Weights of a small transformer language model.
Training: a variant of Muon for these matrices, 185M tokens.
Each number is 128 + 32 x the weight over the matrix's rms, rounded and kept within 0 to 255. Layers, rows and columns count from 0. Numbers have three digits each.

# layer 2 MLP up, 768x192, rms 0.2, rows 43-183, columns 96-143
129102169126139138188126123124078132137126136143107138149096112066145088177147137100093123190121156078112124122088142136137161151130131103067138
085106171097106102094066096127090103139129148133109170105159161092135109187192080086105093145118137135142126169116094101038097120113085170161159
154162104115129117130096133206167087122121144143131149136140164090098104157090168143128198144150161126091149157087078095148118107118189112174131
186197154078090095176171116104150108187143113143085132169139159140085083112149085097145108160127180134157119163139156098150156086132129181153109
130111093148119113198060131151173150151131157097157092066064108162116149118161144109137143152138168169113168152161078135152196115113098108130086
120096148074099155107172065137108099075166129116155157079172099111093181159170149132125126158154129110164066142126156116088076115174085127107133
100026149069163099136102163093120091130081104159089120092154131138127164048094198080110118124144080183140130128115104075137063113062074158142112
132110111131098164077133106105144120138208114189149085158147201073114102122094120141148149134123124122133114141154149155097123146073120155160174
154155109095123173145125120124134117046109159031120130127119172187161123083182142139082145138101115179095091144183140149141097115173100150120103
096129093156171143196182144147063103163155170091126198093139099084156167159138196117150075097157095123140093111150090099106091110162102116161114
119182133073062129106149093084135064116086160123143134201126125096125140170185141189128155126111182092116069105126136125129173197094154180107146
153062132077127110136115208112128132095117099138147108117094160188114087198102117150111169175126106084122091120180183080102114167072138162112117
064145153107162132178065177145111069093134102139097121079167175074110134082155110116144137131119129149129126135203156186108072149100113103137116
184172151104149091092119101105122161153170153143095129094119163105114136097115152171139156161164136116129108140152168093103152116123130084137098
115104189148149093117177115118164166139140186112159099086141101162143179158102093164180117098154170092138156143084136113116165107124201118132084
107123140183094143086116123065156126140142184123187137129147100160117159113118082181148187071097151100238216093123162173078106088164127115116100
139108126160131129179139069103105105112153088173158072100146138131172178095101099120112124160110169200112128099112140134102085134066129094078193
108066101161133121100160115141121156121171132138081077075188116142132104076107092139166131119124112152108102102169118141134155194141141122113078
085114150107120122141190145112131132119136125133132181105128153209154174205126113085171062125142130162139128158103098118104130144170155118139096
085122181126119127116154130102137174039055149164193159123128164169102120109092166145149155121147117108158107097148164160127143115105177127097089
064133149151159053146200141157121115140123110200115098082173133087119111155107139143103078087128093145102127098192220091131196151116114105135153
100165151182142168145191161097189108123093104099168130154124107116138102147154109139100105136125116104129109111139144092108138144088146111159109
102125159094113117098177114110178190160127172164064110116104110160154159094145143070106159115121177088085099170151157195150191104129137082121146
141142127140171122173108118141148151126129173103114112102168170162130087135088095153104140143171113083113152094118126177104111154096120124191092
148089075115160146107163143098139144126076096125156178124143119124123116120204158048114136112068103149151147102167151104132214133074129087105148
091040098133096137051109072075085164130198107151172147139152174131150132174097087154119188159119122099140133108121111093086172109152178148146150
103121166082123150127174094089106121181149156086181164137174153099137153178152096133134116168107149119106116165140144096123143121147143160138127
181133098118144129119177125147116108167102150107133120168158102131139065089105105183114111167088163117110141155094121144158124147112099113105099
104081139140123114115146129046143164192133129177094173110207074180111105145169114164177167139135152021110162163173111098120188156204154144207132
114069117124155178091142164137108090132123162091138182146106134081189148163191122174149086177161107179170120171125153115140114100152120162156165
143145125142099123163064176105105085168145105091140192159166110143072092138121145167097111173119135058132104098132105161119096162175174178107121
106170122127127110158161169121122129068158159165158114095094097084111087100099107140085154080160103135168113131156174106166117120130118131109159
134130171130164100105142110130120132169111129095111151096092081124165132146156118143153114136083122155095105124131186083211131106130124088074155
076163145084172203151143096149083093087140177086066096091159122157126149098032127116156150120216109136121112149150193130158145187172105149102089
087134186093128116162079159154128110114114137164156118143143129057152138114066158126094120147129168091132125125143110128187115169148109212187121
111088133129097130120189116082131148147113094170051158152108129076117164117159056126134115117154055144153112171094104109157197128214156162092059
141088139189112105148184087125149154117099136144111175110105110099090108096138070077129156142121120190130141122151159159165099129100157076115137
118160078079131136109066115185097118208148085102172153117138085096177132132164118147149149116102138168151093114130082137148130148140150140122097
115216154142137071127133123089098134120160036173109177070128180191099128122136144118130156178155082126131094101090145136108134164106153145089136
143142161163115126112111124140134134127120153135107136060113161069118142115167172157140180113101119083131134126121143184102092153159138180157078
075138134123083142140106162101154151117143132143119141098098144138191145155125182087148079098101155183113119137097125136153144160164076116120064
074064181097165120160178056128124068195204151086081095054093067141131144154072152125117106138049112139105088124161178116090163141111103113076113
114141089144135162084143129111114136123148175090078110146111105143083112167160121079142130151114114181080091170111113097183117111155149195186138
145077094097134082128094138107154156085151060103164141143109160096132157135121161086175115128097116133113164131107136126124112165184105098104147
153099155130110139084141149119088152135118168099133088158201110172184082136147125091119132105108185128155158166161079123143146125137086045134146
132177137119126203125172144118080074153145124094079079123054158111146130137115155155090129157129147147129104128148161150117111150153178161116086
028108094107136149086133168177092093137144111104103109089122101104118150096087092177103139128118115137144118067187114128150123157160103157123167
142078153093155033153151151116121107119127090113067133097122175147162132075109136090073107119094160132160123147121143182054114117122126152155133
107145142129109176116142138077146074155138115101159105123161120075083117110124167202138154069085123164138179162162111087085147093163182072161132
106192084128101105194130136205108054138124108162155097135117145031143105124061114146128116167095079112100102124144101175090102190115065089133189
127185150113081083100060146126092142159171073096213095138173114114154142137132113160169117082113098063159110123150101182135115126130083110070106
161158169122141123110077087153113147148161129163146090101115139117154087112083173131171155179084081160078130151100095126146148151170208148160153
134121111104093102110128126177083122173178126161106101169172124161162139099107132147140145151062177054184131062061095154081164137136141145140150
132133153089096156134103097184085172126099098070135095119134138090134111081140143080159128187058140150133101101133134136124127139163088164135134
135159167150132173118162190100141111069210140106088129116194135128133176076112160139139094165111118169135145139109106093162087148184108147151090
127119127203094107137102124048122107045164075151110186134086129115114095123135130151152082181208095100127106163063192081130097088139124116103115
112107147171100124117152118080109136138104111157127134232117110117127165120139091157114084107127135129130138147146133131116073164184116135137179
115140108117163117153151124108135121114125144180110080131146099155185123093101174062097108064112156160114107116184135136118097137102058137111178
115136169142084158148146130188144095127220137214113134104110062152163102127147110116080159166143145110152170154174150131119170124186118128130133
112122136163137141116066187137122137102060133172130071107178117144155090122188139120129134141145127159180155103027178122088133106093120172097154
194082117099148081172086138113184087173178120112185152149080159116115147164133136104164070179128113187124098120106136140128156118117175104178130
113158132151124100122129141130144130066161186143115095114135150099122081078147120096107082089076101129105175188128120156114132127156111103098178
112148103112133137151090095131155136186099075178115178124092113128115141135146196113126127199077126138168143066108147162098116132106117148078099
124090138163143160121100185164102142155118158129128123125161151156129166155130107163108108150092130087097132107173082141120076186138066174145175
183154113132119098124116122123161170122149121140155045200141146101191145159145090129197181152166081162086139112113055093111108163103122188085154
133170060139132096149155088096195126115105124128138134093164192140171137113131178104144160181069128046113135139106137101145113156159102138142142
105141165146099111136089065185098192142170147084120135195202186121136122147155106103159094167152166122123157062128086100104129183122081129144156
124125146197084167136112113095149098161139122079180125117104110152164144113162119147156077131136131157103159171139122118147165084152093125091143
148141103171119137135122094150129176087190116123151119111164169139150106119117162084127136124056127161079157155182158113178155146151117105164069
151102178151065120208138120187106189147152132117101142143145117059109121150118135109142071164077131111154126127146217145240107079144095139116116
114215128121121101172102111085137138068122103139072165150186158065149070092163139105125155136134110153125089076136133108118160140159129104130154
195141143082155137143157100118151127176147143125113145071154098136141106125142155142137116178086149112091121118129109128113134139105174115170131
150179193126185131156135142111109096142191145125089128110170103124155132134104177151170118180127096136089128099120152136181135143129088093173110
147079117171142145098144046116128097183144184140126231117127156131104096173142126120139138152083114104124130083099134086099163048102134126166139
145150147139122152125067093101138105144169138169205132088106132114132099109052046151152099127193158107153115137097097132131130141134111076161147
071097157126134087142127162128107122059065085114123159132138122119141105150139144123173170158139161088138120139138161177108071145135161177097132
113129117168111112160134143108153108083134166105105122098107208103132133154102160133109151124173181083096111121148146119106145160129081127146132
140127066131121074148084156136160068099132189126139151146101125074132105127126099156105152147154193105144138188166149134145155148128142150147133
130103184094153149200148085119091065092106175177162129135147116157208142114117117103074103114163148130133096133126100164119148139151144134169112
161102091129172160093111082131110126155133122055178121170106118088114115145119155164115066169137114109129128173129186152148134025159142145167143
118120115140189139128105115160109114134167071124129153111127146079114171115081095193112074183095098044146106137158148139126150132130125125153156
113149120141089131134132157121115105149128110206144141132052109151148145115149091112126118243072156145071088159130120084072094173167106111153173
125156075117114097161059140130089124101070053108159141117131145153080113089126157118099122149171148052179199105100162156104144149156111160116115
115120149129099134080180140092133113085118112114141145110125137123123065042142126157148141149109138183109160067108151156139153151135185120127083
056138031098133150114098140126110126133126088088131203159124153113136106119153102237123143096109140162087139098117195119168119144119142110142099
138154152155167117212101120151133148155133100119108109143149144075101148115129100087151111136123089150160079169176153180177157145099065119120143
114119146053141073137128067111114160095114185118163097119126094138145168159119133133150104128148159080103161091098133211105140110134173054104146
103121125158116087157129076133139187166114126108096117144132112104108146151119141138078115170124177101075168131043209156152149109127110074052140
101148135157114123122116125100130090075047120130121108119159127084107155142139137142196152137106133131112156127120128109136148141103121113051189
151113158117115105160151115149104100117163105159133141167146107126146080148097104177108110117115153151135135146124094125144127102149103123155131
181079118105140120122178112170128158082154067112165057096063181110132071139098149138061120134141041128101160112157112062145185159105136094171099
150062066083131108156107188128155123157097105133147116210166124169140122085173184100104119118114116063089096120132162192127104152171117088120146
160176156113054117155097150156142210154146192153074112108126119132139116170120155161120132102066138139164159173116136119102100096142167171135143
200118119096140162097111099103129132128131127116081144104121124130111066101101150091154127156133140139104128177097143144133101131120134151103097
140164104110145117109148115099163139137135148132194108111136131146153121138149162201140128121156114035172097107059154107094135106111109095131204
130182147155081107142192180103173132192132153165175135132150150140153121174166146140107162122124140115160106152108207106133120144153147155098108
115126067106129196141092142109128143135178089124162117093102128154194082149204133082117102145118143091204146122151108176117155105165159113173116
119150144148085083095101138126126129100166156183176132180176157115141163143093115167155119122110122139108125103141115122113158116155140105160148
111114085164151131076153094107172154069108105128149167133100101134128148115125190130173122191104093162121161068104171054054163121179130168117084
142089120165150127158126134101109089140168177126103134109106111137164106133120119154122120172128146109136131125097099145118133167193179125116057
050042127088130093136096135095209152163152078138107131070100103114193114144057138170093119135142168165133168081094134145105150141176156139125130
105184148118137121123110100128146161177082140173134188104132105093207142090110147100132198166137074122118120121092209167115103168117184166105145
140091145183112081168101139118119147144145151092142153135153153108088144127108103140147131127133195122130089125104089211132147142107116098170147
126145111113085158139167118093091157150146091122133174109204173149123113079095120194183149135097156104158132130112102136093134178128112192080103
095107146098095113151187141108098132104099112151198157141126053148144113103096103154080100118125137156061096125132105140148078139154093084151156
111148195131147127121101167123126156180156108174064099152142077120158086119110134062122096074101116168109074126092152153141122158129082117152103
135087138106175153082176131064154087127102120161116091094098149124184119184153130100160126127097153156085149122118172155104134108128102143132085
174126158081094147118096096157187197119129100117134150102168164152150138168043133141120171066044125138122074125195117066134121139142171193132110
158051148170192168140114104149105066116161103127225166160146139109105121135052117067128122106139114121103084131132040078146140126125134110128135
115142133140065107125144139118151160146164131131104172157080188090139137100086127136156082091114115137109147082106137106130130131195121132118115
094093153128165055059172152093116163153120090124121129115098087111182141088159138134117103149128115126133133154093164050113081132086164141130185
077178107126120081176144109172098134139159115146143153157175166187134186145143147141117098113173090126095066126077087123141101151086134145055139
117164146132133164163106129139141116071184152189109136159159083081158095135110220133145120112111134129119134113141121218158076204173168109121146
086103171118112063151143171129113153144120146131119161080102137117120158076142192162123111147093076183136126102162126140120159160122122139138129
070130078146126127063115177137115083172129119106130142168131120117076061080121105138144173155062095175088098111153116166118108121177105165159182
129181158156107111166115131131125101146130109093077118147113168089128137074181132083107121145086130118136156138141075096117138104120112182217101
121105129074124121161129134133133163169144128114181195176119100143172130141145166145108149173086141149084104108144105154109141117135084149172135
109144145121085107075141114078151086129147198108185140102098113106147193128188086141127132156125108112126151081151103156129135120126138100124148
107119123134137144121116133169139189045093111124097118132133143136182156101146079177130122162109110185119162025092127107110155126135112159129134
144075065149149165120136081146124113120132169109144091142153139117149154138126139114085145148120127160091169127156126169138120038153129097115159
123155115094152148149110129060155100193090179125105145145139106118117131106145102084146106113081074155162143164097158084132141132120087113199097
111155156134102089158133126120125119132140150194151185088180105125101101110104149175111177101117158120128113094126139032115103171128104139170075
061094165143154122091146148113165099108145141167105088116124108130131157028127194142183090082122155110093110105078102186107123060113130128112152
138085168152134193144145139080133155125173115088115112098139064088193113148148171173168155127126073122094114129152133132149145090074117120096183
116169117121150144106102164115173132112194118170105140123151126162175172092141143126165166175061137158189131064125153116199093173130116144125142
103173106187191086130082064153116213107092063144110168136107162132134125078100155144112125139050143113100135188120096114117103136120111132115198
134150140165114147115077129129142156103121108108074122113107151170205115083186130147087143115156135129140112135147158193113102066076104163130119
089176084075155205093107102116180196162062126118090090105169186164182156111102113183152124150113089137089122148145109151113195153134142108096153
114126145154105145180170066124106090116141148087133112122118103147154121150076123194163182109106121120119091116152099090134083134126120154147144
140119143152118134166078104126177153155166116123130108144171128126186160139152160105096107116148153120133072146068132130116114112117124148131095
177139112153127158128116104187080128168191110147116136094168078088165080092155153116190108153056054138039136148165085083141142160103112213115144
142119185076118133115117157139104129136131127087125170118106065133164163146110131135157103081145155134094081148147191143117155143148084157106082
135096046151194105114085183141147184109081119116118168152170175057069068097161070111153137135116104175137127117146170099159198105157153113136061
120095055162141085147152146119114159109134135100189115145143136043126089113090091111124162092119162102096135127127139110178122188090096135188126
058126121098139139170115098149147095118116200130115175147109127159111159133085151086160165113090115122134118175164150109067156123112100171121070
140106119125142117119154134096143101113117098134152103075078134101152123086161080119148130168096111118153148150132144163169129118137133116097111
131115194166120142079146138101121144130099163118096180139169116140169143125165131079127183088084121176134104150147142124135133174158049196088115
128151123163139101138077164073119107154108118160156153147110146114139171118100239093099130148116162156147126166123063113122114146125111154117125
118198170108135089101140184139139169078084069187182125136149158128134141085090115113121092176146058118132141137159144094122085078128180162125098
175163130157130119147129146140093126108078141079091135087101131126180113101116158161135131130112103126144156144098136132103111092133092134147128
140094137132113104115162133131149112168089139164158128141149150164107222089156141125091085178115122095155151132120114149126089108152165082152102
# layer 2 MLP down (transposed), 768x192, rms 0.0993, rows 43-183, columns 96-143
152193109057136170061126153159163137091152135144203163163096125127154109129170114166072099139140073121129178130150058122119091171161105085169111
115138177154154139134105146116168127140194138149138116113105095095189124093112171149185111102083113061121111176125109144133135124099160121092091
099127103121136114095165143148142070109181173120088037161123040114121177108153061188136169080137106175077159153159138151111142107161148095127102
136090151129117146089111091130146072180137112125102107087130123215164131110148150124147175080177155104074143105142084128137134135145089084121131
107135101155107196096123108126129157135172185130133090071144059136176103149085124156147094139179065109185112145147106142159110149139199141159093
120243105159151122131089085145139203095099129172144102123153154138071110095141165088064102118091123148209111120134131109124103103180138119107140
108082140132149084150087166051176095133150153164096113059100116128123094073080111100163162100116000089186131159186107126088073072126040146157153
099090096127058146067119094098121090096154121102088178152170111180113133129171115075152104114164143108161118091128110154180114154071110131133149
087116117153125103144116105153147160185125071144112117178139125185138151119151131103080116125111154098197160062123117033102133150121114108140141
062095096038113129100059133129145155165188086096181116085102111162160147113163151179086107102116138191168133076092134107147185152129076136163155
159156106171169137049077183119136107161149094163104084139111137137147086124099190163072155136102102071106171114107137184153127081139109112112198
109156176096168129140142041128152123118086151123114143110149098109074131116096156104101133141117106117157126148129068105151156127170110116102109
114148095147161151191164121096078130151150110115090147098123129082068110143101146137098130139115128105105151115018161089154144081099131082093114
182086143118131127165108200119082090130122117124100120126151090129125149110070142125104181129136251105103155136086165187101123126143092048072076
110097175156137081144130151160129027170096059101163109186112048078121129059124167092091137178151048196167114113103083192115086112157105157147103
103063117114180148186118179145211150176081097133158152088138174113101095124167168136069184206158173080147083174158096102159161127190092133090056
112160122125114107107128119173138154111122121147095136076137184143154219156127157144164232141145103125101140171135142203092149132159142104118120
094121092144126186116086145164157081144116126132156135108101106191145130144109106144157085128134126125118092082151159150122053124104123107171120
140148185174112130119149116144146155162158097182098211138197173158139137119136129107178196116170107117116111129149159139119138150143148137117189
137099130107102186113148095118109103152138167135109130104152066118156101102166138078135051129171070097111047179081160142136124115143104098124195
120163092134177117150138158180074131092080092159149110126089182090185089123171114114192099098118142137163125138104085134145120127124153095135136
118181121109135152168176124152110129107154109145142179075098144127120157139170058060104081111125096167113054096188168130121100084158163153127155
103062124148112100149151127165141154095108113135133085134095051138165098106092227123105122091155071090129158118103089075074152102082106136139139
150129123096109161155125109093118159151196141125128131174139169128186121144157132120160126181116139109086126144143110145110103164151135110122115
161122177143122133070132159115135162122119126102139092183169148125112157115151122070184157080062144147135163134090127063178104078102159159079172
117139101163132161116130130151133128158072153146043158137083123180107101151156136126178174138149097145154123083152154119119118124152164089167127
134173069062130073119118176116159168113065116120166128149184140107121108196155116089113126176093163075075111135143137073150126091108176129154157
119161131143145160133122180117101120093158106130120090148147148145149145153166095148082119133193132123116108089119120131142108162157110148168127
151168177105247146114166167092136164170140096069099092142111084124049240101108111072083112075110062185120110116186231036178123083042133152110074
071139116096119103125128145158091148153173132107100136223138166147088149138139162145145156140164108153154148092130120155164133151066099168147116
147126162124107097123157113150074178077079153203118167098187136125095062085173182101138130100091129147115135177151217176153125163109089136184146
063157078141130126075130088128107122101114145174069111118148163180149149159151182171128105164122138148164127108149125169195157164122123112127144
140143134099158074109111154169116160064099088132193180120113167125151111167165145134091137177155119091076136104143135118136114172110126123110122
165129126175158134145136087149154166132151133119129149173086146156105152148142097132121114150171127104142112159121071103083104163059117131153191
062110143122157119129129139089116074160124120179153217131177126064157158194108191142160098133091140080108099140138117100103122112129050150145116
138118134087153140087139255222158176102181168168121120132161121164056157211138163153121170168118150148064167108127171114139074113042159142131185
151105123180133166172120157177125098153078169100117145116113108057128095180189162121083150120098161158143147152128151151077117187138097130159118
155118128120136161122120122144170159105156107108159157151100127150097075107134127167128133105127163137090139104156167140176159150118173161124146
141047097190126175139165173118112172111128097109106090155166087080138126169150139150140132159176118085104107064177089115103108139180114120168112
105121099139143176102063124141124153081105076141103142135140135147182148152136107106184134123136115085134123127159100166112161142126131151114072
150153109169155118094166174118157105105103123123114142128153145204153125153118102167118128175143159072097137143169162098133126141119138130195113
080145103165118076123155097118127122135177058184112107091194150141076067118113061078130144118138042117149196146162066146082099159168136030079128
101197086111096146138094137113144153176097145119145146153144090136129108133135130101092123138128127136148070093122160130163124163133126161218110
137153115105125137148148122130180189199130170055125118108133180156172084165118180155104128122077137153147125162216168153105090154150121145165099
165165109093152109179088087139176061086079114158128184132088128134130125123143168126140157163113090155131077178129102114106127134115106138125163
161153116114178174113132057131155174092118112096092141119132092152140154154115064150107182109161072095120148101115168115138161147112121099086111
104117168080080137109126136130180089161147139077110134121208173100134116127120096165154194169097165159117137127116101173173141158128089163104125
155130081129141126138104122152147195106121112127078179089108106187142157204120129114131154141119165161140140159129179111082122140147211175178139
129219139131143123158084139205143169090127177085136144124123108132169071110111089140107087175158122088163131149065185091174123140087144125068118
121154058179121152135129117097100070084096159075118158132120130124153137111125089146128138132125131137086156130079125158091140110110117085154045
159153115064129151128114150163162121124166125142130131144157175148157091165132190137153099151128157104159168138147139150103116092106035149169098
155126173175106098178096118150150150111117121126055198130089179113178142143073099093116132109152076165115122105101138155063133186101155150137139
181166152119186159108141130109169137111139082129146126154109102082168132093128151126098151150108090130118133150053105087128136110109121081124154
094129144201163135137098127155138130138083149107146090161116132138120179097141091141083098148114106078110136111141160125109150120105137117136183
097149099152077143095116138132138167123196120161053216080164165081180135067096094146110134161140133138171175100104149137134107158150115093134093
152194086130044091159087129121167107200120157067110137152114094175117180135075154126115129212122109124098176122133135111163160099078139126128172
091130087150156160166157138080133165123087131163109160058159122112141073171111089137113195131143150127097100133097155135098158088110174128053142
180125095056135128115135116113141164159091125074212130131126091123180145104154102116132106175121091065122112176058116174067072053156174101155145
122167133145101120131100144179108181177131117123071086139116117147146182125102129169136123100092090176110099102148087167034079129146184148049028
158125198132142107145164086137116136124101106158137170139181074147115118155136139139143190112130114145098151147116143134108153113067211081113107
154151131146164108082196127130171060172176174145114082077097152125134101117052115140072101127145148102081162135137104115189151133140161109099211
097099140101093148127151144143104085100126141174168080178156152140144124143150084142188106153117187129153141136115137118091072110127119119088133
101131133099169136162136133109168145128178219116193124102141070124098088126147072207121089156156168164107118151085101160097133056079133118116110
217111104119066082155143134172088177124112142104141163118151136117082126151088112155102126136104154134171124091132112039118115141107115150148142
098119140090123109120151132134171086091139114150135167094125112101068121108155129159167158118151129163255155142128125133141062106092119143128118
054162094129089138058112112094149093131141177126079096181133046106146156125104104105147072094130122123143069131121109105078153151081124153121102
158106110091106105213094105145180108127115085137123083152104111119108148162135200128072092091117063098149131150176171198120088120094132158114126
097156118148151165131129177147115152145040098091165094110107139128148197128209121140156148153136202113129154145143133135182122118106118173164112
193068171134156108159176161097139070083068112102107147138074112074085137129114186147156098195117150098111125132078170140063099089111126092095167
129156081126151055170179182144173130165093160093150172124126125135174195173137156127110092154153143114085088155124095106092198100124121165110139
157112131160121071074116102117036121150149118137109120134097087107143141186188115120159208177144141116153143134166104079118179135039068095120116
152130169167105067144122106191094116161132117100144134195131128104138092127128084132070120157106096062100117088139103168079128108148095157120139
116100108127108173106124113139165150131120130176173217117117166139096111139147138156138165095152101148166130157114059146103085156164185091115117
135120115136142116096191130160100090129093153059112109115168147123122137125172117056070134116116141143174104102097172133105166104165143161125133
128188158153160123125166088106041132118138195162133147081116174125127083116129120221173084169164096143092137133149130165149177174152081132130173
072105161102098094156119159141166185108165126134121134105174098130138174159151128155123093102195094080109051134150145065094121131081167115050071
127125095127139130142105094133083098136073150082200076126136111153128142101181135153121132126110164143142102150103123141103168143171125133184140
113152148133167167107173190124136126099138165073061170140134111137167117109155196138141100176158134156078103077130139133178179135131137188119175
119147147157130132104138174122092137143153159087153096207101115157122104114110144147142103131167080163133154133130083106161135147119095124123141
134134109133167141150128150189115111098183105148131146157095090109082129146109137214099208100094146138064162128158162140053116123065173143108088
137095157174140147153130128103126085100156094125122102092143126121110150121124066142154124111068087045133120158125102163163119144183115122091054
182095124113096079149086146156145101168081142157086069126146118168132124143075105124118177152133146076146148161125078106109160175123147161143122
165049162154176149169161203157236085113195153145162104123096131111185120120152133111144104123050157135137134101121073114129149165096121125123094
128105120116092133101117174162127127084090134107123098108129135152156097066131072145167118105101124097172143052111151149137092151119098127121199
163129142131112148165107130080137138150091117106104163153093108185147136169115139148101132120070131151160166105128149122134150144081159117149089
147158075110192186094111161113135145190117102185115127137084113106174149118121125161149121099100109132143147052037093132129175157117182202118128
189197109111134145116140169109085044120126070141142155109090122096124125119143181115072154141063111165127082133133142096068032128213093089145134
134138144049152098125105104143128140169084066129128094118107127120123140059115105144128175122170164102101241118169118184148142162092101120170155
162177163123109158157121163102107125123122151124156161112098155151140152169133171128162126093122084156118119176144133155151115146109154156112067
109151113127129155116119137119134154119135131113122156097127146173137150120147145148145111121131148096092134138138139125131131143157114113156114
174158147122148129123095181187160139104118154099170155173156102141104113135112141146099100107159103160122120150134126114154134106123146146115137
211098042157144113145141081175152088074121138060115066121120077127110170117083137093091091151164087169126135070146132160065141093123113154073120
144128088157099152122154187122063133159167161185130082140104113128189097155125118118097077103169145078111092103126120100109149117090163097121164
050065116123132173146110133126090098130079154100099111120104146087137141146138157164105074114154100068212147117148163137118098116116089114159140
174126144120145094145136215100093128123117121151090153157087092143079159099150095098107133123140155144172149132157161143111170104109181118158128
119180162169161140146127155129158164142107134151112088122101113147137114135169126149184121149156150205150175136175168139090114096112128159105131
060151086160122137142168170174090141143090098108074162108090106158086143120096147153111055148161115110094138092156147090169065142103126152145146
140129116160096126124112144120121187092127098087090140123151150123127144190139160133106101136157178106185112139127120131132143104110147156118125
130126118126158156136109127184151129072197142139063098170149114121135141143135156117216181099117114093083174159144119143104123126113138140149170
135156100080099148140155189110142185136120123144158159155072148124128126137040103156142150143127125128103125105164095152118126120171140128139092
201177153096160119146162157109142142019145105155145106126162159166132128166183177114108158133171091069097111147119080099203166151136077086143156
135166144159085108086118080116150083107093082131158088131084156117128129084119055078144133126127072171109101082102152121153120116176156177134221
139203078163183162131174104112115098091114154145102143093062150173134072131138138049135053107103096129098165089082129175118084154168091156071101
114106092165145142092125128139140187175128100140096135127152091067085042137081069146149141088139146149150094096132134108088144097178149105077132
135152101142159143165083098142123071123127092110155131121090124093107137145120107108118113123127163107192119081126103048179098131159117141146173
138088114153153140107108180085155172056143081122133107071096164133127133090101109083175095174145161124145115114085129119117162084120115132124132
124131101133121096142129142145094138095115141128110136122151127116150126096127141129110130115158144111131139122158166100116143133136157131124115
075148057196124091101238157125133096118170089060140078134095127035073099113076037201176088162174121174099119171145166121199149103130133118096128
200116095114139112123153131234154143139112147047200202149114136116135110102148083111125073163136155134111204087177120098177177127122143088228116
096160136106117143135119111118081154091114104130141158072129104081119105143131098107163111158157113143155129140195155139126082159099146131106088
170115108105106154115134138064169167080161142135177096131052106145132132158124098142112134128161080145099133154109128081101062184070203141106122
173149103103115120091111105104089101135062098147111110110125113114161116163125132175138118134111136126166157145176172110150062148146099161152114
174099117087100090150145131089140148156047121141024083123128068142115144088110116124160063163177134042116151105113084143123158156039156125096171
079083147066162128105128120114082116165109095133165109125115139133162148158171095127167145138112144080147124142142130113177130169110135159179110
199108155066152177106100107082153102151193140159136131124132125184160130104160089163032187120137113133129124092167133165103095128168145149118117
080071143163080143079111080108131144162134124134114068084105175131123116193068148096147178154092147158100145163132169141139143169136146166072167
073161111176161146179166123095111141087140131134152107146138145149148129104085139127158133109123147141074139098127155116179123139141111162193097
157100141094131145148119140112093125142132104149120113144117115136079139114166135129133172144140161137131093141125174151126186081128135156185147
083106142126134147161125178100109102213187105101108168150133103150163168144163184083149104091062112163049121129131070097135109158136138108091179
099117165166195150100121167188094153151144144150117168163111148187207095093100080132155113115124126119129155149152115122067156190101129068048135
135116062115157072189118077075091109158110162173126076183154165061082077080122139130101107156138110195131133121154159135138108120122105104092113
160122156161127112105108081178162172119068157117116133112187152120084114135134112139074188141173053117133210138110070158145114103134146167146124
152145108104149135111157139111129140114106069129155156179131116150121144110133108059113122102152158126109121151150099093117127220126168113090126
143082134104101136123171137175132118163120062180097151111110074159114154115108129112130107124120136132156099134109135085158151162149118133138139
114119100143093147121127094174147153165132114209110094171158193110099071110112137073115102080091099063150137145096088106114081123153117140128142
117104111098101151094134148127129085200149135118166146214144170126167079085087095188093113115189081150135107092115088119082083168134099084144199
126073162196129135136069144108050111127149093128082119125105115121143175113134063113150085083129168195123162101087141129185145149143105121103145
141150183123142153084095134131199074153169127096179210135123138156098136118141206137117128164175072117108109141062172151187176109058083099117106
117166132147166125104114141135126090136111108120112086105153116111172152124131163141148120138135072111161127135133165117148156128164082129102164
123140114207098090138110134130145158103130130119142168128143108108138166150089092141107107138072146121097111154166138109112160195172143193141069
088104093088116045121136175128143115178187131155108173117199107125095169135082134147148180109139142109107105100096124111186160062102174110143161
195149068126124127193076149154108107135148121137134093082159116091093167158117212113191079178132145162131158155140119120130098152157176092120137
102112179129116144163160106194120171127126177140172152176114079133156139121093166143103142111107158108137165118092086157142099100105095158108138
071152102122073100148115116167146133161128109131121175071144110170098161159110098149115136069054107179141195147107098126098131121162138131082135
182125135126155124119128127122093154134115127143138096130142148123176148136125138144126106110066126106135139154128112112163122141077090162135148
152138122140107133137130121156132141100113119140107140130160098137110120155108124113091127103139165148115150113088117088140108122137140120152169
110113151147119095165102159161092167114125152109075164145090118219202181145147143111132156150104116185120119090138130080126119135122069137087126
059131098124096088065184154125119116177094114175090123121147110081093169130115078103135124132151114071136054097102123138143239118078126168119190
115058208202101146151173190150149154141052170187148144156132161148158179110157120098147084154085101140159127175152174096111151125098167094144088
169125112121097148135109119148110135136141119176118121103108172142169076138146083117108145106167144115078117113197129124144143123150112175193132
094162179106148189105130156131181150116143176118124121100130135053155160122134171078045167109161161125154171075147129112145126065121117098122133